From a checkpoint of a small transformer trained on Wikipedia: 1.97M parameters, 5327 steps.
Each number is 500 + 50 x the weight over its row's rms, rounded and kept within 0 to 999. Layers, rows and columns count from 0. Numbers have three digits each. The size before them is the row's rms in percent of the matrix's.

# layer 6 MLP down (transposed), 256x64, rms 0.0848, rows 36-107, columns 0-63
096:481504560464468518527546594450505490564558518539446467521413510464570506550523557483507497448540457487536553422543408568568520494548500490458475399482594545499548532465477600568544484542620437
099:498472512531441550430501530483465599446427363579505610511570507453537513520482493572528441481476524491525487520462547427563532466451425524474488477449421424472510455565494496547507439442548403
099:566497484458528519504607608465454462564471420477529526566588471550556491562452466532509452517541432463512530531500428464364462549496480462489496373498457556489557565528530512572532506512510567
099:591463482544469472588511531458466487508555460495443409561493425488490506490494479537520508561446434452486426462521466592643558453402486455456512495474492556505508487517474550520539589394416500
102:499438623520492499455458541498512472484435457571523485439549507513503446538443478429482507603465517581475485492493524432492439498396470362511505419459510519558566529412479446466582496449493560
096:502488620516526493498472456564480492590522530590468521456499475471519495536480493572514574568572407494461479508509513497424432580563608436444624550560502456416465536453490526539467490527460517
104:585537559451510448508433452539483501512477529401408468475553483599433520577629517480517508528543552478489572453475561557554478555417483540457537555573505466493567528481442487560457453461541546
092:459519562564578467484442538426480510545517463413469573487498525538568467528484423453539550505512494445499349514447477475414512530523562471576439496434551465443582552511507549534449500401482450
109:511531506429536485493467566481533573489502450514431489436522465495451569502455462485525511474552515527594432531444516475460380541463429368457508497519447559536504492618441416469539506424490410
109:599487521539517445572425453505505561379414536525476498509494447615483507450516483437500453486492520498418463540505487534599456480482599422489605535482514549508556541429530525557518507543429526
093:503575543469493474495431418472494570534522450505487590451456439465565485569447442519527493460412448552444504534533572494500580542531514577460566582514566413503538601417510532562469539560482498
089:446518503469504499434507476459437535535551525483491464425538498485456406543436487580540422520489504610482589502576522536502465474439428468536553489423426517459561523449458469377439465441409517
100:512483466441483512397555444463404498471390533480559432473581477581453519516514476494486513534460501469402364575502503513511486517563578445564521427455447481435468546555462526509518562522550504
087:512572505404464445411426413450466498515524434468579482475564505528432497490493454555538518528554610502510423546495482485573515507530459435549532504423546469526413569540468523459527415550508592
097:514440527443466501463588527443494510497406493541472593475606480520541471537487521575476478527514508557479498551435410465626384421421477506560519548523462481526478519512494568501461521575418462
096:462547536558523498467427562409482450489536567437450411522543478542414510530564408565525475533475479511477574517477428552551559455479444399530571429399543501551538485530518510452532515420494473
097:486516424552488455529550536487483512478523485583530591572442376528633487436553514434574496489470507517522439510524410549487441440520570505426602537483516501560475472579503522462470483492429485
097:498519510568487487460499424418533474549456574546417477474534512526554552465568595529469455529653513517595558441491508548508481477510520468518466463557610426428455485476452475487484539529586543
107:511572446528481520476570409489427549459564497516451557542479492426503464461536530544561367472533543512589495511511562535518563461531446443588534481609481516633482439510505512453530504550480468
100:477535575556467475444446501462534558442550495492465562447534558489405588488435488493455389518424438573422549566470508399451440546484555509528464505457532442392507502488468529472523490520443561
107:491625534564524577519474557443594482477430554454475489528451502506554446506543479449471467441522562459424446485464499465475513520367535449537478605456553509546549412513437454524555476514560520
094:412445497495472479478527503477546467420460460518521535563516508537537547483502370477514500421434475411375507514436464477434537515530544471425582523525481413554484523451586518540567423420486493
092:438542553500522463562413401505426480484531480543517635562525446533554507446581516540541427444544496441455497487424540535463477476534519513450473552546542437539461571499367461550495493536453511
106:511467500450447477513494509519527485521439495412515557490378496583539544516487563543474441463524414491421521527553536471431481490518514457530415490443480473506451451460580440476531478358405398
113:457440472454510488445482457559554471529513518562436513521485527528592552555551460560420514446547490474488526425555540479484585578529497543514559566475508448486522532544454541570436567678515489
095:480471507452559381476427440505469601550488425542461550613470529474561418544420537587487452525527468488543566509470524464492551495547514517400538565533419502475440477515516527552499589463522498
098:491526527569546464461503536485400553494526392476537527473548496563571481496479445549541430553536401485355441396469483512525497498427479554571578490472497524455483545505578499588511503553504482
087:508494399482518491588541491528495524467516524631522479438450547452509392593522556399431502492518439479461463568527446479479435533548534476412427514491489505494539475531523482593555512602549494
101:537534461452407516545456455447542502501507495450522464418510510583473521460485474564441502520407509535536534495511468451425577504553529619357573523493482540494474413532537537594484434522489565
087:431560515498456462476468503564548520464527509549489480543513490539480523524534597453456563506457463541540550496418578592490518565540576427461478502470519565606534624479439411517434460482429565
107:456470467480571523446540532531509502455521482490499510539499540487424544658480533441453503407477529607578620519548498418402500559477487502511498422468522485465480516572524500537530455548551587
100:480466491447560631540542482610479479524627528451568449510511422449532434428437465534558523523544480448483418469491513469563493537421476490485508455561551506521513449488476555493527506445429598
102:529502516537496502532487502539499591506556557470426475492546563500512581465519567553427609569443458532458540482497476536549531470420463479534536462457588506463432540374501365543514474419522517
105:552520450529509509430371505576428454530554426441564423451552547456423445461536490547554473451501485462486593511561492555498385491485521398541514455473545460519503529472493434486467462547483431
096:543510506569485513566492568464486508447523488608510539521440564603546461461495558531465467466534459481489467566464490430462538450510570416473516495575454559487533518583417486596601483386500482
093:536457446506487497478541516445584450441542457448450415566504569465402560550616418517491520505560439563545492446520464495471557602511411476582539469533501436533430484537555518496501548447503485
105:527516487514481597526529504501588572607527499426490456404534494545492460482475582542581542602482430538492436474432553561570411503527404548536477472460516452435510539510498519426545445518534506
096:523525567503468478545604476465526475448594493508399504529530530453458512497595558538496374546484495488413463497498525521476480395404530472390501484532458460525506463475419492498458396447469532
102:526386462445402516431469481561516563495524484476543438523559520472487595519513522520432509599460572503538402491489403473515467543463444533481384442522522446429501552485498475516567466523413491
097:555515409472510461401507453459561486407506467578492402448573469480443498514515500525496525439457553531535519449519399463543488507435349521581543415476474569475511470473529487450491473500531436
093:474525433518471468447455517431430515513471541452449537450463564533530480514501480342438469547474591441444469490493522450536517401463481472567559566469557492508557515421416593520452511538507572
094:425487520636363458488476503462515541435518499518569560637532535559571552549467514524499566525479520476475509526458600455503532528518469488492574518472471502461477485585528492499411432471557538
115:628419468503428504406387451597464547566487540532543515463572435491545552471578473509476494511480602544474481481519495494473534523389560559566474502542544490477525507479542548457495503503587480
106:503585479547527514543458507538517558466532533526428491417427542499513567478508548506536603444468504568608411469560503437482515578421588535492510436474483549473492569446485409514391540485514493
085:542550469469517523408559491441429458491470452572515441412560462458455547479538487589436496531508458404518552544573474553517445511421509476457444435518366549518512544572502480442480563542487459
095:544528565409569501492457577463481443473440499503488394507491420504525461547527481465404474506529499572487415476431457529471389475554526566623493463522499549512496549579531475475458456516588446
107:423516513502522491414573475579488501382548527533421540553529516422525482480528498431556485445450503438563496500455558542498484516587474496501565574553383473504501422481538400567531518437470450
114:507618452486435441540500520518398478520505427429536513482450533568491507480392485508536604476575370488460483447480474465399562548516513446534525484420491487500475585520513474512491501534513590
106:502469432536428534517547519480408468484489543524485585544531495521392456598465438451509521493570457394495566549504450551510537454497514522447515485518503475572473571489359586479503478490571579
106:468552481496410644490452536496536445494441424456583440501459461468509586573470445471470536531547456421472486520587450545560538464516495451566519493430540532415568520508496446466481475435463434
095:492512527542467432524475492522498562507490444549467502510508504572482497463541451433496581573466512552451460580490559569568517549469681522569624477497517522460523538480517529528434525399450547
105:396482471586538448531485552540518486571528524508462615478532505522571433501450474578550535466427551493587510427485460452436518395591517536491527453476554494517561487522486407555470529417534480
091:622459498500485554574443542454485404481515547449551516455509546469406504454508475587422484460485527456504448399530532487551459616500457490548482529579451480515423469533441469451474468440470580
100:536471513472428551511455437508470551586443463440466402489558532436434442497516441516485476491455468569508485411456513551572503578470393426526466471501563523513428471526496363500527544456436519
106:448508546542446489501434495604577462499476433457483421573445495423459492451512564518552468470497443458543434512459389505494510515395539569488488531476451608493476607552497548454453507567476465
097:457511494581494590448553488566475498542499565489534491476548482413518498454542485470565538574469522528448500399474581529562449583426383522483468420447403582474549507475416494465509536530490523
103:540442403484439565527388525521544574504486483487493600482496510558484417524487548570442456505599515535466563531492482531488531459385461484496539531549478478458511599548548418490491400504430497
103:468498492578544533531503434500568600452458488570392461469500558469564506602450507432557557531532541557559534454504474482514419524514471541616551499524466581531516432544487473518535485584414484
104:539563419508550372502440484514457559450503453490509462479516514411444517488421467452492497528526536510469574618529553507563504426546428571445507500504582496462424442442527479488591485469550425
094:576432530498522529529519504522386500461460428552506613487457601529632413527516541394525516485516484466497510510471429541467471526499611511397488529500506518458519566494531567496529514523568464
111:522492450440470447514414448490520450498606377555544514549412573408569407467456487491579427555545451463497474469422515538577530570468534505531461500496558461494584442484489518496513494483539500
101:500384407508521435470544467498503512515549494511426404528562500462463477524574547571476498466567535500466568408443582498443464476450471538591446483545437596529481481530551477559428448570485512
103:443517444519485463563558474564515545519468523550471429440432538480469473527557517548574560461432578532463560460553548484487560529523483492636454594532542432408483434480424488502458495563443442
095:553556528442546566482487500541425506503499439556610491468564436480485467506500468452460542502464605469449433482433562505573522532451431594492398558562518452519529474508515531519496540491639457
098:438485452480492502531462567537548472495500516406464555529433533473574463510427507530465521566499550407466623512565430430405503476597486409454424465492527534520553540541533503586496545508433487
104:409505421520524452508519461460548508554465535463468584488455454509548546450559545436560528498492495603551435432527464486495428447555536523607424418531483497541507452629565512492468511505533421
113:557482533475539561467539481530530488431549484529519506549498486539544611477556549486504542392510499492520500523407398528507588442495509608462500500586504628497418552473516576591535544474522502
095:451481497443483475564420504449579504495497545479526469501455533608541489444581563492469464445502474509433437594540458450488573549456654427538521580473520461472488544525551418499481551465553476
091:530506539481602500482534559533593453495547465506511490419489531594581493448489505473509540473563513462602476489475443527542450521502549384485544533385441486538460571558558555490472403548468442
099:508558542520509454583476522478420532463457447430498534453446459507617449484487558531510558464494488545530495530439550480499447471533522523476541573539433493521478329487594496494483596569413509
094:505471503441412546365548549448377463470509480491481458490541464476467503494449450576417517424506518520468520458527528522459530482438438418501559391457483479529468426436495414562499539493421498
090:595496511491484477481508519529450447447503453455498475456543502527535529447384429550436447476528607516492459584571481417525503405418432411573488482500483521515519464469524457410460513499389473
# layer 6 MLP gate, 256x64, rms 0.127, rows 37-107, columns 0-63
111:427528486458530431490497548480487593505505524493479559408568474474586437513525495615592450586456527544496553530451569472580591463487482516541439539447489452474512499484561585485423509487574450
115:503472481574569585508541567563479485469504407504425499501601444521557505536462562490464552604501448574495579589517455545502573589469541466496484470409558548466503561536522501479575546499501554
092:466513456466493474387518590518522539503436473416501435500423481513532560489487601482515538470442535466473544433386429580502429600467471531512509541440550470518390426467507490572484533518480484
099:440517449495463447605519514452486487551461548472468432558484493440464467480607541546426430479485530400516524488537424488430489537497502585520536510592508561560440539599515540462481526516626516
092:455515542563533574578519535420546480457522439493444454517443534522476376419547518456479500557388525557524427498514467502402511506403479606544498411518573470548497491496456486492473545537454484
110:530602568559505531446498492530552484533505450462476566429582567414510509416513500519573491533523564469453481447554459520531496511435501590495429413493482397533440497391462497564525578515553497
096:503331443483444541552523495576380465507532514581538471607528527466515470563458475526517432503511472473495471465538583520465433564539518559434526554576512480476509482510502404493500540497515417
105:492440508435455434522630546572466477399516540491552484482577489480481494589509470568483501466490501525476520475506422509480556537499608549447484518501601502546578532472541578461499395575570499
089:537555543565530402534521553546460457577446420574576402523466516415537442624437501471523483562422451454563503455598463523487483548494529446483479548462554534491461434502508491499468483461520539
116:453484591537545499448508438538615551480568452526559553497502438445522451489505416547466530506394545459550484522572556449512503524517574594507518544475572491527605569515517572506575557539500465
097:487558499512476445460461443491523497485535511533501453387482568567468529528559548549574521532521479468464578544498521561491519500641456520522576493429466450373488451507459462498537395466491611
108:485497505546505502551455532558514457437547438505502617472460544396514474541466540504484453457492451576493577417535488376518495463396408489456423520530568456487517468605478492522535485516471587
097:495562512443504404429416581462487444432451475549522507486485474559555482433491535569501556538556432529544454497441454512605512506474429477483492475477507512442532548578559583417493598467581538
089:471527529467434477418481462452456436523446537530527533377530464554483458561406484560464531604540466513438471566652409512491422515434476512519478562463493483453484577522508516529478505531471542
099:481500443651529499523581543509600497493598496536488468441439443441449510438562517421444446464449479540568550558451528461533569455551520436431479474415464478511465495495516511440554472517501434
095:554512458525535535530445368458514382437442411459476543469520434429501531555414578496479491465555489446546549542517517543587502520544473495478436502556534474468506629507515413452476523535484478
106:407461493526512492550523479479509500550500496517458459433617570535358546453470501441484450556507544519502610422440529490512518603451482532536569529481498444482562490488487485414564541598525470
117:518460546509391558528501577450495543467485492552508403504484362527500472437477491541499589582501537485517493525516482567451579529470530556559529490423552421433619494473516424526551517504460452
102:466549411463444456481556496457431480517515554486453474504544460552445522468569606497469621523498542444489514562492487507532599466561566447464573543455595588549509487468513490589472506597526482
112:578556416469514538495541536439605490552450530534406549514510479580640542505517464546490503549502606434430535454451465465443576464487524562507474542422527482503571466484501529518507434560531483
098:474507466490456438487620456444488558514489495536525509483475553476463402491504502436410488533450440454556514543535485424492477498536431412522581496534544438543597514551652458531516493482568561
094:538459455556462499457544469470525572417448446460482391413472487483566518493451550516559451515528512496524518546494508471488475637422548472568536505459443397454492516387483513536511439557429440
090:451592491478427583515538528410455538534493444568480485545499579520503595472477461468568484530394454521453482476579511434458452515492558507528514451515554524433491504399479516412431429474571437
087:519521524495430543488591531553502473503461418420440601466577559504544382380522463476541499477563490404455430536462507517509547559561440451456542491501474471521487510505534521524494572510614498
100:498516622519555420396520474501560522538538462483507453488540602552558454433456503504463565529510528488504574462511516449447474533485568517504614485510489545458494439487508567550457597462516368
107:508565507535491462498470477439487601457522586516532530450412518495505475521525653429565458502548460577516545587412495492545464553481502478554547389512548533417492519523409430502503479482518533
096:449480476502455499489524519447490480528535426406482499513519551611510598447490413514465463452470552483524501453446497488536512425417436474505510583597500576491445526442434544456374525568425495
096:558501505528413493494466569490520502415422504443547427544499562518498450445454605485501442567435467494544525473492545456505595634481562561555498517439518521499545376551461521544508458554506527
092:497479489514476530444477451630543468509551545488528450443486514449419481560510441548554578504452471462417500424486495509491488585484484471523589477416436445485573536516539469515535555358444572
094:441577547485466517508431517469564498484381554370450507521516464549445528435459506514474517487488438520513483426498439418545578562607497574459550463507568473577500525580489475509572501536548531
098:512463410422477606590551445552536477485490513384532489545462544526590479500473551459614466501462445399499486459455476532539544511481501550564548538493565462442508499503435479551537393497505544
099:464560461521521526395523474505578514523532519424578533570586564520552537513444546522480582597437422587486538408488552440507491477502459561490552556506461546513486483440522443549444446541586498
100:451455493528464446460570528505522576506471473424515476436560490476567511544534578497559422521521503551452486637385484488543554610487537499505480552485421448478565508473440475419474461550477423
106:408483486532485504405487501522472493537545448335581449548633485443540491528531491521466504563437491551476525390513466488567439522495465473528468571409504461522446412483538512511483496498485461
089:516558467439554485568457545536422516520464566504545515496452507451559488547473542559636444531482385550470490520508535457523465366457500535536518428478433468449460487424489446422536533584492501
104:503483505510448467601436558439588567528521576568507405544499573538540390435438493515488438433526537476536458523555492570467472480478520503535509574465530469515471405448473425450430464470478577
101:435512509491440578466548485487510448552562574455611537423474476438445503527488483512492552571514567490517566447529430585511430573475449536598478496487569480445509488470493430461565613527435484
099:483462495399400491514514409520529530470529602505528425516443490519434488494503401490467397625430510432557476481523475492481526542572542523492382533489517476458560555547496455545516489463524564
110:512524481541539519412478401574509451488523563397531464504518512447456398457567467480583567514496443506505544442477546431430513549454498609471504441529506395519523471526396479427488548487518532
101:455510481571515493511499516476509538368483518533542684528526412471498560522530534523478563379523478537473563504480462451568511482459441528451474526457549455537426523611485500480542493503486434
094:502520579581443519582492539445513432535468543604623481554492512510503510455509447587549580428529534552479428482503485493477563449512461506511576435519401485525511477568415458545514457533462571
117:495463548506474588553485546450496517459496496485529576555463498443476569429536488484410524536511497446330527524576487460454555589483609509500602490470483476405525449499484470489488432445541520
105:389513513529537399458548507540455560572461579553456509500477553498445527417488552532485552537487479485481558466570530510427567531527513535432500428481536451547448425454356473575460489546524474
082:545525544380426571493587584602534491570460533554582532614521571499524452474464503527508519507444528606441510498488500565419483496388543454542522512536487450484492494563459465487494476503507516
079:528425562434458495495441518430500480432439530496383499522491452522451491418483456467565513514521436579524449422492408496343486462539423517543480452499493545545456494574465492455538532431516539
110:505554481480532462466550607379527518497404535538466424551481538509555511490580532500477484646474483437428446506488565443441455500586545473499526483551506531538507491479588439476476448470478585
092:414535425490447396472548442477491475486558531450488462493514587504394562556581504530604492507550500452417451549542525482449515575497497384441512427417484530526452461458516470529516484510565502
106:499496515560487459588613496454589458489555539595392558556505513536510560519422456511444538470513520431488571534535434559463423482572540519417555482453526477547520524483383500514499536448516489
090:399559449489448586486489474528468524537540572576491453584419525514415600557464427461450525495529493470562413503533545460494530488575527548445490402452502526447494537512508492533506439447593443
109:552502501471481465460520488543487536498536483571524452506539594451564594557403502481451554492558582513595467575503491629487555497502519551417465428504496456519460502371534431506545462487556506
103:466437524667481499501391533444580496509494476482500508469485457497541467474496451583528507425393515516597519503501486436474506483529568586446500440446559530572500517449458435550454469445470553
091:566464496507493529495507532464588502403480570401504556435441575455411485501540482532467483490588558434527389434502547375487481523480532477459463531557463549509543495483433485448471493459459593
088:518568490492472460508509474478541463544537481457550599450496495550458488535600518530497569396494534498625488459458514536621531496495423472439529501486589536573469478439576534566489512586462421
101:492500497530437512471471483628440523595451420513549438457558479504550419469518592541574435551471532446492467565574507524488525591466423470468536555432454514478551526526480453462588584532504496
110:527518450490515498480542505482458532466463497474436494501610495501539487414537436520486528564589444446508480556463579596426570550519560582531481492505539419588504439509531477640488497597468526
113:517477450424515497487389560503501542512485534488462552566443398528514473508518485481425505517561448520606609520537521482481521489421575514472487527560482579460433532543435482478390433548568575
102:482492484576516543561514476487577537510533503596466443465460536480588572631423451459522520475534500461556519511462510551508461574528500578509467483571430503510477513456577463547508544606371473
104:505494487463461541599521517559478501502591511549475467434476574497458473479442505526487448505465389581481496431573560578475432430416483524610451463474513518513488585503567483472512529508610580
101:458510475552533512487484474444618602493546482472460480434537461456467546473503525542490510472509543429472505510583536413509553596497511488557452461543517425478524547475457517553519318567464568
108:591565464517402579490575438520523499487654443448501447517519455508476405481465567467540522498502413452452504521458532487442490557547481535515539499537512359497511451569433545523514507535489505
099:475516583499488553511470518505616505495551509555533518451440526449610491502544453554502559466399559537604509494512440398518455543526488541433481417521505532541495468491517558497579529433625483
099:540491557552501520556547559530572472428552499461494473568538605481489523442624548565507489433527378402512523544481551467511460465491446436561491459524465453544469501447499540577576568509553486
091:472465557624517491484469563368524501558503558532512482535498487534491620524523427534529494463584474537579489460610582512464561594494539447465575451533446522451441443456511482480522482495492512
099:523489491483576455535470513461528484560501485584527494628522400488562617487484585434462530531513508556492517623542404491544428572508548509472497501446424462514467423523478464487534417529520483
092:568599544490485505472413524473559491381546541461593515518478504536539429487514560536439514521551489416462497497389535535505503479510454535471513568396510498580540504471513559497521532352529476
107:455505536478476469489554545479567528512443520479476568485527432545575556515580509470470561438524557416450525477482464474594572532507583506418529476504519631499523512444423456484538414465575400
119:469551540525480456547477506559489545515513411493509574496588489401507562560614460478504535550572470462478467549481499473579446542520419496483424467536465428524512483413461516551546412570484610
100:538418431550511516538543606473574512429492501450511465404574559510453474502514534441508488571524577513416364501507522566449581557466557464491445518444530562470433548488451504489467482513443464
109:499456460440412597467522546585520475490474440526455517477477550537470494501578371517515405484551499464509502551600569570486513504488488460542477530478546466487590557533381567546440457456525538
095:473493487399456431554433495519516438420467535570548413572462508465545594465498512371553576498498556519520451515548513477423571471565480506483432489487526541522471510425521450550401439521462493
098:507508530501472455536511586546524438532541533475529528415502391531457514404461442555544463495476604500537468489555443494505564456405451481546538460585426559549466396444509479441444516568450525
# layer 6 MLP up, 256x64, rms 0.121, rows 37-107, columns 0-63
096:479456474477529479499582553577567456503529540603464483502498477508581450500648444553491483542531562477475378532511500616555559568483595494490491575512524523544548491468455508470473507428535488
097:578497528502432465508544524453507464558507500511554534467476506489523486524390434593571465476462528563534519391525477454468480414525488556490398475431481441527556485415493540614448525402558464
104:464569534499576518547486446554607491494498530600470550461456439470498457504527513483526436424485573473539463502462568402448504473427550489544569485501456536500578601492437486473528368535458456
099:530506496420560427472419512545552477575524508445484513550456413370575525467449467480532523367451448513545549518449415495498496513522520555514470490468403489477489582496531433584477510511430492
117:522548525383568471503533501399461498425541543487549514582540501470477522514500549472397531481479518446534516521469551482513417410469513519524575527432469553495571529558414478439517418558619499
100:435445490574414548526531506459508522401466553589598479519465475469461455538432449468418410502413545548475479493458490465487541439545510431483531590430494552473461534478420550441511437524435513
097:440497454531425443538521488497445421536387493513551591527510476571498522516501430504375465387489474515497578468558487531475490448504414447498501533502427499552502544509416481468454547589423545
110:510479520566464500505428523463509447460547442555440474536464496434362505468521434468571540480432542543517470495496560475431555556437421503569518478460427501437460471451442483635475495587460468
092:591538472512556444537426546510521517447487683515529577500496473517491508467467424449568469427473521505481456436483573507570481478487527383530406479530483480486506607527512554482552487539492463
101:552600478488526501523522571502455402529483518562453483405601535540544452578503476464492417518549471446507454506478488599440585449470511455511565447424472450549506453604543437457472441509502509
088:361479575485558540510505456484459548552555530416471550508464543517454467525521533434439434562499459550507559378481582424514507521508432520565550432450488406508502467442445564502513542476552485
100:410463537538545503469436564537479583463432451519498460534413461372512477549415486491450376476413487534540493482484521467525535460382496529447430452569526499539481492518478480492469424498523429
097:465463495480446565476583418492524451563435533457523494497478536450489476541456424548518456522533557504448448609579574499424500467498546351544509534468518496530475473496490499573588418583441501
085:438467528596442445573525450504545468447480462529524555517430524544578495538491547468378486454589471494584498515554501551462467487545439538439533408493533418554593459502487524551516568591511505
103:510500449527464462439490434547538447577480442494605494559565489582492532550492499526606379436494488529418547424438515513427487585542467587477478546517504438555550441476511497520483490577517451
095:556466556498477477509477508522435483480516479522515415467591506568494443484393473508472521503568448434421556474431589568523501589516446551611446410424552463546568506555455502525497475525512427
090:452514383478503568563528551479467540580505501506485527557531544520500580516414443486520465504364412547492523483476468507503473528458511549425507574409478457550375446504590497526520510488491428
109:491522567515444437459457620483474410626395524466611484500506489439567459441483457403550500570498521527504541532442457467526512495435512509468523539454467519476513401540551516469546490441519449
092:473498495570521567391516459509459480495479560501414555497474532473536549420452476484493513450469486503423482585434474510437569569544482516463535536642564508575509514514459483534467513385402443
103:505534455499570475514538518435550585440447440549483500483474435527555543485651522548489449459562505417556611487565552448489500478561564506555484514467493453485604490450417491528543494504547430
095:444520478479423508544518509537515462529544592500449471478573501505532417523518480443524409521418491433526463499486501549586443550402508367543590405505534471496440534469516494423517580521541561
106:472546464502491526499482565417509483547500533518498406480415576453490462600422497555441482539480471504539515490503524537424532486442491512625567474548463549442494476404584557470622580525513482
105:489569510426464575500521528506469534571433481499493519427382502539471506425536458534500466517453396443522526547495499490513478517606535527604530453455448493559526536374462447393546453477506460
109:498506485496503531501477486494596613499539483468448474501479447487521601474565480555448521454463547494528568404532556460583575596575536532467495599528479531438555525610510505532435551567442513
089:496555571572487482479504508526505438560466550431440442397471540528505511398500524526446487582506462420446487437555440423472472468461572518451521405559477503576508429546539571424444525509567486
091:497468499482463600534491540453532548507533482563463469465546553477462467470539467341539466543408392529472450440491576542463499427568407461558482471494513433503518436512539512450488607541505477
090:370421520501391532569494491534434525566472513458534425479569436581502468456458480521413491454489494555584543535436509495497483487431417503568527489565548592494553503455477535436457532526442504
103:379524425493448571487511551463430413502456512475363483474491540545497505581531501543538461547483531530420561487468558437560448475456549481479449481511497481494583526368460457454487518527575485
091:596467501558544486567532558438492509518523566479484583456534584456613444419551466462463524434514537521591504551520436523467426395473465531510409494510478456422464488533538495443507562537503567
109:485597605563507561501527504533491506473482526412513511469540502480405475558432534460523557443503431595591442528511486469432599525513524581484524414510591511511432441529522552504470451570495546
099:502522524541526513642493568550499549559524521511579535400546457463512503535530552500560556495528545529463479534597463525501524462546519421476577606479556619485619539565525525512506463514490488
097:386516495553411485492469517571491511566513498507444344529430581453462521435534510475572565503496531580374533505494500500406479464521462469501483543525550502532479430472505478449488476598492535
095:526491543516496503475558525473439523476449542525431546570533476450353442391431496489452582486501485505502439476506484452529560460519540482494400451577519499647447512527493602489472526527550487
096:582480507473568388425561442526530494553490493434536498548518546450479530490444432515539520418493485491535488457499419456534479499443512587503552439427502387486516477484535476480409454637443458
092:552467590514545474504521411529444427536530458522516510426487477498540443440495474526415495393582507460462518562541424502478571475423472445534518443501440485413439507548392411437532450522516522
101:607415513499474489472580398491492474520460389490533455506410564481487517494479577460478439452483417512393487500592535423453437497505525534574528435545533441543497562547497484546514552511548463
091:459474478573562559501462482593517478523500527497649549477511453498511455416471542509446547468557578507522525521531450456520453636480518547559499616531532522433550453523577482497572446508522452
095:538528555521445488573486460430500473481439484554537497529508432584446576353488436415538568558511497433532505509467465551482428482448473503498610426552491483542497428513488502461518520588589505
101:346483455485460525478506510579498606589600547503486503489529485466403514481486516476479521404410505455501472438460561481475499520465498527509427550519531414537452447490401414458496522533508447
090:515500552479505490495511502514510551511535525490452564446486480488475551480410497567544526571555416506567513418537451548466543595588492517482435506489443539478424434533510411504676445424517478
101:530533508484478543493441442397502462565550451522409492429552434438559553550501503519527505496586589422547591571510493509428458504520497460491576482455500491482475545469485532582640533480443543
111:551498504459404501417526491506505482454485436483655422481608490590481422575498497475594473507546499529452495454543478507508472435405519532482568546387528487482540455523479530487513451452498544
099:578460453469460581543521551470505492374545422427568415580411538544535534570455468494505515469556433520514455438465518495513412462561462475569538568513551528507523484588525521495447565498479546
080:555465513524516519370573414468440660401567553406555521517505498448589554513510565471548487486466470491473539450479448514560473506436507539500511487461560518518474515502542450534455483413525492
080:506565487518465555524396549535467465518557523558480523556498505429444506492516546490559441499467544449452502523515598464536575469455501533424421505427524439455548415506442447584499627582509568
104:544494466535551548428535600495455498584471527486486548529469469571453598573539471529494495632552479503451572419526388452508564534548437483532517574494489479591462458454541541510559473472485465
121:514563529573609548498531491549496541523435484552537572528479432515555533416384518430447642536519420534516516488433461480400535459500542556484528552481544557536556498542542484511538447530510524
096:526528466532420557489442554582515476549479466425509468455588508523502423512502502530565515530601496485496544514478474596560587459429499411521454510493440436515516516504522588478478392455628484
090:503518498444549359481405460510496553555382477505548458486570425535503506522498464497536503510500461504467474564510431556415475590441511519530548534577555557486506554502556526519473499552534641
102:455586447545454543409477444499510483489454490412440561525483455584432482511433511456520473505562428573498516376443498473444592450594427541513531481524522445532512470481555476466454400485485485
096:577437462453433501463540484458494530438556482469510505450416544464523420478475465473444510576583516454467379641497536569498579490495519436526509456426581522450520435536485487530440475545556509
094:494555557508431493437556409551492447472444477532543475426507465473516573485427505398582526479568482486536436545482356471467465480463536426501602557463525479493523469431510473522551482507583438
101:543510437545541532406504447440440528498433467588537468502444472518480475511416465462524516507507498541491557561484498524368439496484661420613489527504433502480597512479507532510555486464519510
097:491455513591425481543539565498463400514461483456511577427485458542456521498512574466535489533561623496521506481493461476515461543547543527425515606478532548509451547487596566400563515588504547
104:540448571580533498569520515503457401545575560486589428533433463534561420520461469440450503468457463432502409508514533545520480479382511521546440512476473540471527525464575490464555549386490509
100:451561464538553448485531548465436565555520453608431420434514469484512477413486541573498448463503516534462446495537542527562494579645465576469566440474496429519498475503495536424548556471519458
102:538459505449485467512523540562487438644541542520643528567499480485501483461594525521486483582438489453476432541478484440498530462457525457390395504491509468450433453493569532499496449454563522
095:517524443465498471503389423500555496605474509430472407489433510457539530501589553429475481495556438440522550545457535545500549488439476548446556534606407414504503470484476430536456517476434534
111:564510503419624545529507495521586478493442494449426532508527442574480494527465508540462465479497559389512457540494572468455560522541520505524432513493457533499442464456531512628507376457480598
098:466564523509466434502412423474602420522581440487563417509479526472459442437515523468502466479527512530487495515563394451533528506481525462388481560499510511464553398510597420495406474474491507
106:487486479562459531512520383525557497571540496630480520520493544393427470529486520488429513511415560557556500454532460388479488584432522469493500529469518508514542503478597501617559482473523447
101:486411474539476461484598477500503551397557523468583585432502487492521520507485492544511552596450431487490435472456512477515567524468420571462427461580451510514574534523450522524632429470489478
104:454547535516438428481482460423503451500544505393533437506462509458497544432484542535535454420562471574552552499555436543543488584595462523502540604466477477401519575590492456522495505449438463
103:493590594554511506404538416589481429547459441519519546528493578463472603447471468504493561391604531491444462500456511533530442509446487470497451510525517466533490449388564497531497540495546532
112:541499480392468529536503512473447416513518533475595543544496469471463435550426449425541555500549438522556440526509620452574482438432491404522464546423457507588430487465506541469561511501480457
108:560493464520443507545527387547535445500476483455540441461475589609473502447495551489432449474432456464559429517540581514521490491458460464504452467513451431400558484615456485580560508507473566
097:518471498441515475530538532479482588581416472595577489423548444497521479515421475485448534385500547475627458516454529478470511458472516490500507477502392437530469490516538509524442463519366569
095:562481578568501519545610473452487516523526432528456545431564548443483453426436528492527456514477427488530537547461549470507501432527517551493452466572515445549486492563544498573484378564588600
094:429476444486528513479455517507488517420449535526470453511531475488452542388558544528449552453463530565510528382534457542485583525446497491565452415600500521457574418471463361535468529481528505
101:400454564547549496522527390437544476419427494443564429430561521547524436489482507503453494484467489431549441499442490536522488529416592572480479486517533486495404458542495547404434463526562485
093:474494446499587548505529470504473524524494580542500429532484536480427429444505529455476533501479399509420503444528528572508514599533591582474487547503504415459563514617392489579456510502547553